config = dict(
    num_hidden_layers=24,
    vocab_size=4096,
    rope_fraction=1.0,
    init_std_qkv=0.0805,
    learning_rate=0.00189,
    beta2=0.98,
    doc_mask=True,
    max_steps=4865,
)
Each number is 200 + 30 x the weight over the matrix's rms, rounded and kept within 0 to 999. Layers, rows and columns count from 0.

# layer 15 attention output, 192x192, rms 0.0578, rows 0-36, columns 0-191
193,217,191,231,246,222,213,163,202,186,230,227,195,186,179,213,184,221,205,240,212,181,182,204,232,229,158,164,224,175,138,204,216,209,227,219,155,222,226,188,178,211,226,208,240,203,187,151,213,168,182,226,186,252,194,265,229,200,136,223,177,168,198,187,220,190,208,200,201,151,196,254,209,172,170,205,169,233,190,241,188,210,226,214,161,179,207,217,142,239,249,152,256,248,224,221,176,249,229,210,194,215,186,282,218,228,214,266,185,222,274,179,183,231,231,172,185,233,180,185,158,176,214,193,140,155,167,204,201,202,193,216,211,205,228,201,154,231,196,211,185,220,214,194,187,192,166,231,181,167,169,178,186,236,240,159,231,165,172,224,194,225,193,159,187,216,185,196,220,228,187,198,202,173,185,215,201,201,169,203,182,175,253,205,213,197,206,144,206,234,211,198
197,170,213,180,171,196,221,213,173,203,144,260,209,187,209,190,208,230,157,248,223,188,174,169,203,154,160,211,220,179,269,196,204,203,176,173,118,206,174,199,281,225,213,221,202,258,199,186,153,176,193,165,208,236,267,226,180,193,208,204,258,227,209,189,218,283,222,229,212,215,212,232,164,215,150,189,202,181,171,223,215,229,208,159,171,148,203,201,231,233,188,269,195,231,175,223,228,175,202,218,166,218,177,209,215,243,136,163,264,177,260,236,258,186,231,161,224,254,231,232,196,163,242,149,224,199,219,188,171,221,220,214,210,209,233,149,241,194,229,168,202,238,181,176,170,184,187,176,180,227,221,156,193,178,203,192,222,197,243,214,208,233,174,189,208,153,237,244,166,196,240,231,220,238,253,198,211,186,199,200,172,209,199,203,165,217,176,188,225,187,198,208
210,235,131,169,192,153,176,223,236,212,208,160,161,208,189,183,163,176,143,212,205,239,172,192,182,260,188,171,194,189,189,203,202,169,194,147,182,214,176,194,176,225,189,231,208,186,119,221,209,171,175,192,174,179,159,188,173,230,193,206,185,201,224,168,233,164,208,193,177,229,157,188,168,185,144,212,183,185,238,170,227,233,196,174,204,227,221,187,201,189,228,200,166,241,209,175,153,194,211,203,179,204,183,239,235,212,233,200,206,175,226,170,223,226,239,153,215,200,237,159,253,232,193,162,222,241,212,191,219,179,209,217,169,213,222,233,223,150,164,180,114,182,183,233,169,184,211,176,175,211,241,201,221,245,211,152,214,202,143,230,187,144,201,200,230,303,174,161,158,181,173,143,188,252,147,212,193,201,232,156,182,218,205,184,188,222,189,180,261,219,210,187
157,189,207,164,201,177,161,151,224,209,203,192,180,186,212,191,166,211,168,161,202,216,193,206,211,224,199,175,181,177,196,196,195,186,188,135,210,203,224,194,137,196,223,178,171,177,188,219,220,199,258,205,192,173,168,250,239,242,187,205,196,192,199,169,169,134,176,178,226,189,157,221,179,211,160,198,209,240,197,197,194,259,168,195,220,237,207,201,221,163,193,160,212,225,231,206,218,212,232,268,222,213,185,169,250,222,208,186,221,212,110,231,172,179,223,227,217,196,261,156,214,146,265,198,232,179,182,211,213,202,171,174,189,235,182,226,170,193,192,162,204,200,196,189,195,162,189,191,201,249,203,208,213,190,198,200,204,204,205,215,205,229,154,226,217,256,161,203,201,196,233,246,220,182,222,200,147,254,232,198,242,236,189,211,165,148,247,190,219,166,231,236
162,256,239,204,235,172,160,204,235,227,191,214,202,230,193,227,199,183,200,204,216,198,227,209,199,217,197,184,266,219,252,174,213,264,201,207,212,214,212,179,181,227,244,209,198,180,145,201,271,165,218,184,219,194,160,173,195,253,222,224,213,226,223,175,159,243,218,167,216,191,167,142,149,122,181,195,204,177,241,153,183,184,286,201,221,222,202,208,192,175,197,166,187,187,206,221,214,217,219,182,210,188,184,198,151,191,208,189,183,184,208,247,164,208,202,177,231,196,156,269,225,198,182,191,178,209,168,209,213,201,142,151,214,241,209,187,151,220,229,220,163,238,173,211,236,180,217,188,167,253,189,194,210,153,212,183,170,238,225,232,192,217,185,200,176,209,177,212,248,221,148,173,234,181,193,180,232,185,255,250,167,193,198,168,243,191,247,230,206,165,194,212
233,188,217,232,183,228,159,153,188,176,142,196,166,226,246,213,162,266,178,157,196,136,227,210,208,243,168,163,218,145,180,188,200,168,157,215,218,145,205,223,151,221,158,244,161,212,166,222,186,156,125,179,204,169,202,152,194,180,254,186,179,170,168,144,231,189,225,214,244,201,240,183,143,233,236,162,203,197,220,219,187,201,251,229,218,238,179,182,204,239,229,195,200,253,211,163,214,214,220,254,211,185,274,193,212,170,226,220,231,191,200,259,186,185,142,186,219,206,225,158,252,159,198,213,153,204,171,192,249,234,173,151,158,197,174,153,157,251,181,203,203,203,169,168,180,207,196,200,226,225,223,184,212,216,199,243,221,173,224,158,179,192,225,181,197,193,144,200,220,226,185,215,183,231,186,213,207,187,194,197,207,222,225,178,210,199,223,227,206,246,167,209
203,219,177,200,148,230,219,189,209,244,205,124,176,184,196,195,162,217,210,273,187,206,252,154,202,228,179,207,203,220,261,215,236,210,137,180,254,148,199,287,182,237,210,208,156,244,168,146,198,191,156,261,219,161,186,158,175,257,202,150,142,185,176,217,183,156,207,149,235,164,184,231,201,194,171,186,214,169,208,205,166,184,207,151,163,258,240,263,162,170,212,209,200,231,176,213,215,172,187,219,255,201,155,254,135,223,226,266,211,188,168,132,206,230,272,207,168,169,183,178,184,229,155,263,210,204,236,178,160,193,261,225,243,160,236,245,228,208,176,205,144,218,190,160,158,206,238,163,190,156,260,192,212,208,158,235,183,177,201,150,213,169,240,176,171,196,213,229,170,163,238,171,237,273,160,191,236,210,146,179,226,265,155,206,191,210,202,165,216,262,163,160
239,226,207,233,224,207,216,200,242,194,220,200,242,152,200,191,164,181,236,173,226,164,227,189,202,174,222,227,200,204,179,163,225,247,225,195,208,218,194,216,204,168,191,198,189,202,217,194,186,219,149,218,173,175,193,199,169,183,168,198,204,176,232,190,209,169,183,190,212,189,187,242,170,228,258,198,177,194,232,217,192,204,190,190,238,184,250,228,199,212,197,228,227,233,180,190,221,175,223,242,214,163,171,200,173,203,174,204,214,227,253,159,218,177,246,205,199,225,175,220,185,271,176,193,175,193,287,187,194,175,166,197,224,219,194,210,223,198,162,205,201,193,206,208,200,196,163,173,170,193,238,206,208,213,196,239,205,171,185,189,220,212,174,199,203,149,227,202,175,191,246,204,212,212,181,225,210,180,200,204,164,241,211,208,237,185,192,198,149,185,185,190
200,233,222,192,252,170,171,151,191,216,175,227,248,197,240,212,205,187,231,234,213,193,176,160,223,226,199,205,261,196,228,200,212,209,270,205,169,172,219,180,178,203,243,194,236,232,196,166,231,191,211,217,227,233,200,208,186,148,200,202,225,231,200,171,249,182,259,156,236,233,211,215,230,181,165,225,212,198,185,250,130,190,212,234,203,211,220,182,206,204,173,201,246,212,226,206,210,265,211,186,184,171,141,207,156,214,260,202,219,216,169,209,179,210,183,201,225,171,204,156,211,160,210,208,227,178,268,191,162,204,177,179,172,227,202,247,210,205,184,216,180,204,170,187,146,215,209,182,203,133,228,222,131,215,163,173,181,185,185,188,195,240,176,119,209,230,230,186,204,158,157,161,171,204,186,159,180,271,200,204,158,157,142,234,117,241,113,184,202,232,239,206
127,234,232,157,211,248,220,217,227,198,238,216,234,214,211,219,189,224,177,216,223,175,177,215,209,162,179,199,219,243,191,198,170,174,221,223,209,226,209,163,188,217,213,209,170,180,231,192,220,196,212,208,198,197,179,171,171,168,197,236,142,164,230,199,227,251,180,200,235,202,255,226,247,168,223,243,270,219,214,259,121,171,200,224,185,169,193,185,214,243,234,186,201,259,205,236,230,256,196,173,142,239,113,202,232,135,187,189,136,183,221,213,195,243,145,207,233,259,211,198,189,222,217,182,158,195,153,198,243,200,183,206,215,241,212,154,195,213,195,245,215,195,207,213,240,257,233,207,170,209,172,144,214,173,221,229,187,194,136,206,192,199,196,177,203,185,207,195,215,192,197,156,196,193,196,146,222,190,191,252,149,140,173,180,222,200,217,217,211,190,219,185
248,211,239,192,216,171,195,179,190,193,165,196,193,209,173,200,205,183,198,201,205,156,211,178,240,216,207,178,219,186,187,169,199,206,307,173,199,224,194,162,201,118,174,215,232,191,225,176,169,158,195,231,172,210,177,192,214,206,183,196,251,214,196,171,259,162,181,274,136,204,188,196,202,168,173,141,223,180,217,166,213,184,161,185,197,202,205,217,178,232,206,231,199,183,184,212,136,193,187,198,195,190,217,175,218,155,128,209,198,152,168,235,204,160,185,240,187,194,279,238,203,203,238,189,173,170,229,240,229,196,145,249,194,224,181,196,171,180,212,180,203,185,239,205,215,207,195,255,213,199,215,245,172,246,194,210,224,228,224,192,152,200,198,179,220,194,245,246,221,232,209,215,227,221,220,167,177,208,203,201,205,206,238,183,192,250,189,199,178,258,178,205
197,194,232,189,208,222,207,209,253,192,170,222,194,235,216,217,273,243,194,239,177,186,204,141,172,218,190,174,200,180,219,198,252,222,181,218,206,147,230,233,186,201,247,247,189,171,169,222,194,202,188,197,239,225,163,163,134,232,199,145,134,249,213,169,176,162,283,201,186,218,261,236,242,200,223,168,231,194,180,246,210,231,246,198,195,161,185,185,240,235,248,209,260,268,211,208,283,150,197,230,253,218,149,231,150,245,215,223,199,181,182,188,180,182,189,191,222,244,211,193,163,157,191,244,221,150,265,197,262,210,223,225,182,211,226,227,216,223,183,194,190,234,153,210,136,207,190,155,231,190,182,237,137,166,163,186,175,197,193,168,203,174,226,106,237,161,255,216,200,180,244,248,183,199,209,176,223,196,166,225,142,146,188,244,147,176,173,222,248,186,211,157
232,138,222,198,151,234,226,178,149,221,191,192,124,168,178,191,183,180,230,181,198,266,220,213,218,216,185,214,204,208,175,233,151,187,160,167,218,207,207,208,184,166,167,165,186,225,201,177,200,200,172,178,202,180,200,184,217,189,246,182,195,196,192,187,232,158,164,220,183,200,215,211,225,216,233,182,209,195,207,196,238,213,193,154,252,220,210,189,191,138,186,219,172,220,237,189,259,147,205,219,205,227,242,166,185,208,150,181,193,228,201,220,248,184,203,201,203,195,219,159,205,184,167,183,249,208,232,158,169,194,167,180,165,200,141,152,186,164,188,214,185,237,276,178,258,197,166,228,194,212,207,260,197,213,239,237,215,227,154,194,205,205,219,221,204,227,187,224,239,224,162,212,166,234,179,185,185,214,206,205,195,249,216,179,147,224,208,267,194,241,216,223
198,192,257,233,209,183,216,179,228,176,162,242,173,195,263,218,218,232,209,202,210,191,225,225,236,239,208,180,243,164,213,181,216,179,177,230,237,163,232,181,179,202,138,204,225,227,150,180,198,192,230,224,164,200,175,201,223,250,194,223,204,238,233,147,252,190,235,244,230,238,200,235,178,202,162,173,172,204,164,197,187,189,183,225,192,206,240,190,199,210,191,157,236,237,198,177,182,204,213,236,139,198,205,215,177,221,239,163,215,188,196,209,193,173,181,223,171,206,234,181,186,194,245,236,238,156,245,194,190,208,138,169,236,247,200,226,152,248,216,194,207,203,215,209,177,157,199,195,226,199,172,246,162,192,208,222,140,192,248,202,178,224,157,184,212,167,175,195,245,210,198,248,191,206,215,246,143,177,221,235,188,233,198,215,215,199,231,215,211,201,218,190
221,229,216,250,146,195,265,207,189,158,191,188,220,106,192,156,196,220,237,195,212,251,197,272,201,196,224,228,140,242,247,140,193,183,218,200,244,161,224,208,229,219,180,203,236,222,195,211,173,195,233,250,184,234,207,185,179,209,209,189,259,259,188,205,170,141,223,283,179,179,220,189,215,209,164,209,163,200,222,191,230,294,246,155,252,229,186,151,212,149,178,171,226,202,244,137,201,203,221,172,199,195,230,165,186,263,183,256,217,228,235,215,192,191,208,149,208,168,223,193,152,222,183,170,240,188,192,186,168,197,184,228,185,191,164,207,215,253,177,152,221,258,189,213,220,199,181,214,271,193,211,183,215,172,182,216,223,218,250,166,193,141,184,249,186,170,224,150,152,179,201,224,161,189,186,189,168,257,198,246,206,240,191,226,197,121,189,232,175,209,203,181
176,208,194,177,216,213,186,205,215,166,204,201,206,237,155,235,204,168,193,204,196,168,204,133,183,199,215,161,258,186,230,188,206,190,224,204,279,204,217,214,207,226,226,202,178,214,233,245,211,206,177,204,226,149,203,171,177,233,193,191,138,176,189,203,226,170,186,199,228,223,209,179,162,181,227,147,217,173,224,154,192,169,231,129,129,197,180,203,178,212,229,264,172,252,183,174,243,184,228,237,223,237,184,205,243,155,179,188,231,134,183,144,191,183,201,170,242,247,223,256,234,234,197,192,139,210,179,181,196,184,256,192,148,146,213,205,254,210,158,223,227,180,186,189,174,160,173,217,235,165,176,214,146,222,170,218,202,239,178,187,199,203,147,206,187,220,228,268,197,195,184,197,229,196,174,176,233,184,175,193,193,199,185,184,136,211,209,250,179,216,155,192
212,240,167,197,172,219,209,230,179,199,199,186,140,232,213,182,191,151,197,147,156,203,170,247,210,251,191,176,207,222,174,230,238,179,168,218,157,213,175,246,173,196,181,197,209,189,183,231,224,236,210,189,137,160,212,197,191,237,221,196,152,241,203,160,197,199,228,201,192,177,221,161,171,191,192,198,226,153,188,195,274,183,188,194,188,235,169,203,186,181,157,204,227,231,236,177,204,195,220,179,203,207,237,188,185,246,252,204,191,209,244,183,229,195,223,178,210,178,211,171,216,188,235,157,187,167,187,201,190,195,238,264,205,156,195,169,217,173,188,216,244,177,233,236,181,217,202,225,222,180,206,182,231,210,192,193,266,184,182,164,166,163,222,221,199,162,236,179,206,225,241,180,233,235,194,200,204,202,158,200,246,262,219,196,189,175,190,160,163,175,183,212
178,173,203,232,179,230,195,194,208,204,169,206,229,247,194,219,205,152,192,205,131,211,268,229,151,214,232,191,158,185,172,210,184,167,202,223,210,162,179,201,213,179,219,195,154,132,280,185,225,265,198,172,204,161,243,196,183,195,160,214,150,172,181,220,245,234,158,209,181,248,191,203,163,238,179,147,205,209,194,195,200,222,142,211,223,227,237,197,206,189,174,226,174,149,184,235,162,153,233,189,151,138,213,204,165,187,190,243,185,167,228,218,239,173,217,209,194,186,154,227,223,250,193,164,177,241,203,230,175,245,231,221,242,181,203,209,158,151,233,183,216,210,219,152,188,160,182,247,195,177,210,244,183,219,190,216,211,223,186,200,200,204,239,232,181,185,206,243,177,216,202,189,217,199,221,210,196,182,155,196,217,188,202,215,245,246,214,187,189,210,146,209
181,274,192,180,195,189,164,230,188,193,192,210,195,181,179,204,197,194,189,188,185,194,248,161,237,198,172,196,199,172,227,197,243,220,224,167,240,196,206,222,187,214,188,175,245,200,189,158,168,152,200,237,192,217,198,178,152,201,154,207,233,200,159,171,168,187,145,217,260,181,179,190,216,168,239,200,195,150,190,197,202,185,238,159,181,224,108,192,155,224,192,179,179,246,186,172,279,180,171,187,279,242,166,223,211,166,194,189,203,181,239,181,124,228,149,192,141,204,190,207,163,130,208,168,170,160,171,190,144,240,226,204,200,210,200,215,227,209,178,193,160,259,186,199,138,199,195,119,198,203,245,186,206,226,231,171,230,229,166,211,224,223,190,192,202,175,242,226,189,163,223,250,224,211,213,201,239,196,168,211,210,247,198,166,154,242,170,187,154,178,183,170
164,138,241,226,194,271,207,270,188,128,175,200,206,195,203,183,210,213,207,178,150,147,218,210,275,134,194,204,194,180,215,243,175,205,250,166,233,145,194,187,177,212,214,181,180,225,219,202,218,198,207,293,234,179,223,151,174,165,247,243,181,180,164,193,221,203,251,192,200,198,192,176,201,187,205,240,166,266,194,202,158,226,216,207,239,207,172,165,162,227,187,167,283,222,250,150,188,213,203,223,181,209,184,172,229,229,195,154,209,205,168,221,160,193,191,226,188,203,231,162,211,252,220,187,216,207,144,201,223,214,205,174,231,159,225,167,173,230,176,191,230,232,206,175,209,216,244,207,184,166,196,199,183,196,169,213,163,150,153,239,195,226,192,174,196,167,182,227,195,183,251,256,152,202,212,226,212,210,150,245,201,141,169,198,279,244,149,241,207,119,206,164
224,148,222,230,197,246,185,144,208,228,208,228,214,278,208,211,190,204,181,225,176,172,213,169,150,282,185,171,195,219,184,175,194,199,194,239,204,162,229,216,177,180,261,202,200,173,206,200,222,201,199,183,220,136,229,201,197,200,201,178,186,197,212,236,198,140,230,178,160,196,172,208,200,182,176,224,185,199,237,214,232,207,203,168,162,167,236,206,136,190,183,201,205,192,237,269,217,256,206,158,258,187,202,209,149,239,219,204,214,188,181,206,224,236,231,186,208,216,161,145,252,153,232,182,213,198,190,173,225,212,203,251,173,159,208,206,236,195,177,182,237,186,231,214,176,205,178,223,184,182,223,207,152,223,176,178,204,206,175,192,229,157,174,177,215,163,194,207,202,162,193,184,205,198,185,155,182,193,230,200,233,168,216,153,207,186,173,255,215,206,156,191
200,164,152,237,246,226,195,162,213,154,204,205,149,233,183,216,259,166,263,159,241,190,191,186,176,187,177,189,191,182,172,260,188,219,204,170,193,197,208,161,231,181,184,157,216,201,199,211,229,186,199,191,173,205,205,193,252,162,230,197,239,224,249,225,213,221,238,237,165,260,234,147,219,211,214,202,174,184,171,196,178,227,212,224,234,151,156,194,222,239,213,192,213,169,215,196,225,195,187,158,156,226,215,180,238,206,210,156,170,165,183,219,221,183,132,153,210,201,252,213,231,174,212,143,201,201,139,196,283,197,203,234,180,184,213,193,190,216,186,197,228,177,242,234,255,209,152,243,241,201,237,186,178,245,208,198,220,154,215,194,202,200,226,205,209,208,201,177,170,236,173,264,129,195,159,176,220,204,193,189,167,165,232,224,171,190,134,181,211,160,239,197
152,236,195,214,205,183,182,188,206,224,200,190,228,210,217,149,147,193,265,204,200,206,198,209,204,169,206,214,247,183,192,168,160,192,234,189,171,200,214,194,210,180,221,226,195,180,231,179,225,222,174,199,241,207,209,163,195,164,174,185,204,161,214,229,216,190,230,225,185,222,218,165,163,231,209,150,198,204,181,166,141,246,200,242,219,212,212,187,194,216,127,148,259,204,227,174,235,252,229,185,200,178,204,199,119,244,245,185,221,197,162,236,218,143,230,160,258,160,180,219,261,206,235,157,183,185,179,211,219,226,198,190,255,179,241,239,167,249,189,209,203,200,223,205,186,207,192,248,213,201,188,234,192,174,192,204,171,165,172,231,164,222,220,209,164,210,183,188,178,218,179,243,217,213,213,232,190,168,188,218,200,205,171,217,179,229,227,230,219,194,227,216
197,200,163,203,156,204,182,176,243,215,227,197,137,209,155,219,175,248,187,157,216,208,218,220,206,252,161,197,239,197,171,219,237,188,193,179,224,261,189,208,167,210,181,209,145,173,140,201,225,118,197,189,151,158,156,192,205,196,231,212,181,191,192,231,155,186,222,205,230,172,162,200,206,172,132,205,199,217,183,211,166,177,202,167,190,197,220,233,156,179,217,157,185,229,202,242,221,218,173,212,202,177,179,206,217,195,167,252,205,176,184,204,141,169,199,203,234,240,216,176,169,208,164,195,200,220,225,207,208,268,219,135,188,205,175,186,204,192,238,225,182,212,193,177,161,214,221,161,227,194,191,152,224,180,205,197,212,247,156,193,233,176,210,171,249,171,164,241,217,190,168,174,225,192,211,224,200,184,194,210,234,239,202,196,191,214,194,242,217,239,198,265
225,185,220,227,160,201,211,207,232,188,192,238,209,180,232,218,226,201,167,176,248,179,176,189,218,171,177,174,157,187,174,209,197,166,192,197,166,217,200,195,206,157,174,146,209,191,187,205,189,210,204,234,218,208,206,154,212,227,124,212,201,166,194,177,152,279,169,200,178,212,152,173,202,180,208,165,188,157,196,192,195,190,236,201,138,261,223,202,201,170,197,186,214,231,192,189,238,166,198,141,266,226,251,237,239,211,181,196,186,195,238,124,176,164,231,139,179,218,150,198,235,207,213,195,223,212,207,211,123,248,206,253,177,191,244,181,184,170,204,262,219,240,185,183,149,254,175,201,189,186,198,197,217,192,246,180,230,211,196,218,226,175,209,168,178,206,234,279,171,223,226,179,194,223,204,196,234,216,198,226,188,216,179,182,214,176,196,203,176,234,186,165
189,183,179,187,186,205,195,182,187,199,189,181,223,119,174,164,191,196,232,152,169,173,232,166,163,151,229,250,226,174,215,189,190,217,221,165,254,203,200,198,223,198,187,260,169,230,184,170,230,171,235,231,212,200,199,232,192,159,223,199,169,129,225,206,192,190,219,197,206,205,176,206,265,207,188,283,155,214,221,162,256,172,172,188,213,232,144,135,195,177,166,203,153,159,217,186,200,172,192,222,184,192,197,142,190,241,236,189,245,241,188,193,207,202,173,231,212,162,228,216,271,243,141,206,248,233,207,208,210,186,181,251,229,156,200,171,182,238,265,210,212,183,182,190,256,235,204,161,251,195,162,231,165,179,192,166,192,201,206,250,225,258,193,177,205,186,190,210,221,191,187,254,210,166,242,209,128,229,221,217,189,206,186,184,187,203,165,238,191,226,222,276
216,192,229,157,107,167,153,271,229,216,200,236,231,178,151,212,172,224,209,174,170,209,138,218,224,260,198,211,216,213,213,205,152,169,183,183,181,218,217,162,187,187,224,206,202,200,191,230,188,206,230,197,208,164,182,202,149,245,175,187,180,200,156,264,206,231,220,181,242,151,256,160,217,205,208,215,153,195,131,268,175,229,244,144,186,275,209,250,155,160,173,234,161,247,198,255,189,211,157,116,217,198,225,214,199,235,187,186,173,223,171,138,195,192,238,224,190,159,143,121,181,221,195,265,269,185,223,204,231,189,201,191,197,176,187,264,191,249,225,195,197,203,137,186,248,223,197,155,197,195,188,223,199,178,205,235,178,192,197,189,208,209,170,221,211,205,216,191,195,203,187,223,151,177,208,235,192,200,200,222,196,231,171,247,203,174,200,238,197,208,202,228
230,225,181,232,201,170,173,235,186,189,204,157,152,209,191,195,260,184,212,156,176,167,220,228,217,230,213,203,182,307,161,234,209,213,159,239,218,235,132,188,186,166,230,174,248,140,181,241,173,149,264,269,185,155,133,158,214,230,258,164,204,234,276,233,188,163,192,223,229,174,196,195,236,187,219,230,179,204,240,216,192,165,226,156,237,219,179,233,205,111,206,242,190,169,209,239,241,158,135,260,184,249,160,231,155,159,185,176,230,240,206,201,204,197,246,232,216,199,195,175,178,225,155,275,216,210,242,153,152,195,196,176,217,220,179,216,129,184,219,154,148,180,235,191,244,234,192,220,256,253,172,233,217,156,275,216,213,184,155,252,111,229,203,154,218,198,226,239,253,231,176,247,241,181,225,192,209,141,216,212,195,226,194,154,187,231,185,167,106,158,190,266
180,219,232,193,217,185,194,243,211,196,179,211,227,197,225,197,178,199,207,206,191,184,199,192,180,183,251,177,225,208,199,188,194,217,237,204,168,219,173,192,223,175,209,211,197,181,198,184,166,255,173,206,186,238,189,193,213,181,171,165,187,263,199,169,229,223,173,236,145,215,135,234,217,181,235,194,200,199,141,128,177,228,188,203,144,212,203,166,215,181,192,185,169,187,212,172,203,174,225,129,203,168,176,186,189,243,193,146,145,207,266,135,239,200,239,196,177,184,191,240,157,265,181,200,173,117,202,263,247,205,225,216,186,220,203,195,186,204,235,204,182,219,186,215,209,198,231,160,200,239,207,205,188,173,189,169,221,204,180,206,197,194,199,202,205,235,220,195,200,194,206,212,245,135,234,203,226,200,237,172,218,185,219,199,207,201,191,203,195,139,174,188
217,225,188,172,192,153,177,186,238,216,205,216,195,202,226,228,244,170,182,163,185,163,192,173,218,208,146,169,191,177,214,187,221,169,187,219,157,226,202,231,196,147,174,197,247,245,160,209,200,163,236,228,161,220,183,255,245,251,200,195,222,162,224,172,242,172,219,205,125,270,235,230,205,255,178,208,262,165,174,158,272,191,119,218,192,172,180,270,198,160,147,197,216,211,222,196,228,242,167,168,149,120,171,204,198,237,265,127,200,227,194,173,225,158,160,204,221,222,233,226,223,196,200,57,226,174,225,234,171,218,212,164,232,186,212,216,201,210,178,194,194,237,158,216,169,209,216,176,244,178,197,204,169,207,194,185,180,200,240,220,178,251,210,224,205,160,195,229,209,253,187,191,257,210,177,203,221,221,223,214,236,182,227,214,178,194,191,171,204,205,181,187
193,214,172,187,183,178,226,215,171,212,174,210,231,220,256,209,180,242,182,229,233,256,109,183,182,189,177,191,202,214,180,182,229,121,191,178,143,187,220,197,221,217,173,212,168,239,244,241,136,260,138,153,214,227,242,189,209,182,187,217,166,170,250,217,221,215,218,196,165,244,201,201,265,209,222,168,214,189,162,202,229,146,185,201,137,159,186,200,205,274,194,192,253,249,177,177,183,223,173,200,199,218,204,153,268,201,231,147,157,144,186,136,236,220,200,229,275,248,268,229,214,229,250,223,183,142,189,209,242,201,242,198,171,227,233,215,195,197,255,217,200,185,226,212,228,131,150,231,193,187,219,147,250,192,187,222,199,189,249,186,225,164,179,190,144,250,182,164,190,177,240,186,178,238,226,238,209,239,154,200,205,237,199,205,237,152,246,158,187,203,193,211
232,213,167,224,194,223,198,195,217,229,208,227,213,207,223,202,219,147,180,163,185,212,209,247,199,249,221,182,172,188,203,248,239,200,177,219,222,169,221,176,187,211,198,180,210,184,191,216,218,244,202,241,165,197,222,207,175,184,176,182,165,229,200,215,122,234,216,178,220,210,233,199,185,166,186,243,199,163,161,212,154,185,233,214,218,231,155,200,168,204,172,190,173,185,250,239,232,254,152,175,246,194,231,231,213,203,213,240,216,172,178,147,173,196,165,211,198,254,193,200,235,181,185,240,218,153,158,253,283,190,266,183,242,179,196,184,208,233,231,228,180,181,185,214,258,197,210,149,201,189,188,232,225,197,194,173,219,260,142,229,219,202,189,243,247,178,175,200,153,197,176,184,206,138,217,223,206,203,185,224,208,188,221,210,218,205,167,205,213,204,210,246
195,207,168,240,172,176,245,204,192,224,190,151,183,138,181,160,191,176,197,219,178,203,239,177,173,186,226,212,217,167,202,187,195,191,211,235,241,213,163,207,203,243,162,262,258,259,156,200,146,112,178,211,173,201,192,141,183,198,183,174,194,179,221,139,209,212,209,192,198,240,196,219,234,223,170,187,189,181,246,214,204,172,185,229,149,185,221,148,183,193,250,209,166,195,176,211,177,275,208,187,160,168,234,203,166,168,183,224,234,176,224,223,170,248,158,189,241,247,220,212,166,200,169,202,181,211,190,200,184,220,159,177,189,242,195,199,212,149,254,201,192,150,247,185,228,302,192,193,197,218,183,189,221,174,244,213,184,220,175,194,146,212,243,167,258,158,225,230,198,192,196,202,205,181,220,186,181,241,258,183,179,171,185,169,187,233,176,206,167,203,235,257
157,194,163,175,171,214,184,158,243,235,187,224,180,197,195,181,253,208,256,282,164,219,214,185,258,204,131,201,191,197,245,256,191,205,185,234,151,172,203,185,190,226,250,212,236,259,215,241,231,156,227,176,150,248,209,194,264,182,181,229,213,166,209,205,232,307,144,105,182,200,255,137,157,214,183,164,236,241,177,145,122,204,262,222,208,260,211,258,201,217,214,261,157,197,176,167,175,240,230,179,249,140,144,220,198,195,276,198,134,206,188,198,234,182,218,226,167,189,138,194,193,218,239,201,157,195,168,242,216,203,237,177,186,249,171,228,170,219,166,170,202,217,189,192,206,168,170,162,226,215,180,196,179,204,235,190,192,206,300,192,224,174,201,163,226,188,183,240,224,197,146,195,217,173,232,203,206,208,232,245,208,174,184,222,169,230,239,217,222,167,179,194
217,235,192,153,224,202,192,182,150,257,213,223,204,229,284,173,202,225,193,172,208,225,174,238,224,238,166,183,180,167,211,236,177,146,188,205,178,161,218,266,178,205,238,185,210,158,162,214,210,230,250,199,230,184,246,214,212,196,200,187,174,174,171,224,180,206,163,218,204,142,160,188,237,202,134,200,233,205,208,201,228,198,257,162,179,201,261,277,155,197,194,240,221,217,170,181,184,215,226,243,211,206,200,185,180,232,253,253,208,200,110,232,189,221,275,173,181,173,184,171,234,221,233,261,190,200,147,167,208,183,255,171,250,167,191,196,228,234,198,176,205,170,248,172,251,167,191,244,254,211,177,169,197,168,179,205,150,140,150,193,214,195,243,212,166,171,154,198,165,148,173,186,204,154,152,225,217,192,167,172,156,183,170,210,222,224,228,216,219,225,181,248
203,192,190,206,174,225,206,220,177,198,172,186,170,215,200,181,185,231,206,203,196,166,214,185,162,221,178,236,204,208,181,237,209,198,207,174,156,198,217,227,241,170,206,172,148,135,207,185,205,205,210,211,232,180,159,203,191,207,188,158,229,201,207,216,187,139,203,158,218,171,195,198,171,183,221,218,225,223,272,200,189,202,277,175,193,218,203,225,194,160,246,175,197,247,187,139,246,149,186,256,223,258,215,227,196,205,216,183,214,207,187,172,246,244,195,164,226,261,178,209,209,177,210,204,213,238,194,130,190,251,211,157,140,243,215,209,201,191,173,197,202,242,219,204,120,168,156,197,192,217,267,159,223,230,194,220,235,179,224,195,223,230,218,187,187,230,154,202,169,198,224,165,209,235,218,210,277,146,206,167,203,201,218,174,164,194,209,165,193,138,224,179
238,179,189,218,240,211,222,161,205,183,180,211,153,178,182,222,217,191,179,213,179,239,234,191,192,241,204,218,181,186,200,222,194,188,153,167,191,185,209,210,253,136,177,165,210,151,247,204,162,199,252,213,223,178,187,177,268,221,229,212,281,194,192,249,198,177,238,183,250,177,199,164,175,147,204,214,175,219,220,262,212,149,188,211,218,191,198,215,211,203,230,190,242,183,249,217,222,181,217,188,142,211,205,166,129,191,172,167,180,189,218,205,232,238,199,245,232,217,188,201,120,212,223,227,193,201,220,175,239,242,276,227,168,174,227,177,216,215,233,227,190,231,166,195,165,187,213,199,177,192,226,141,221,206,177,207,196,214,184,230,213,230,200,220,188,233,151,182,196,158,239,193,205,252,222,162,216,251,181,174,174,257,173,185,217,166,160,158,204,185,187,197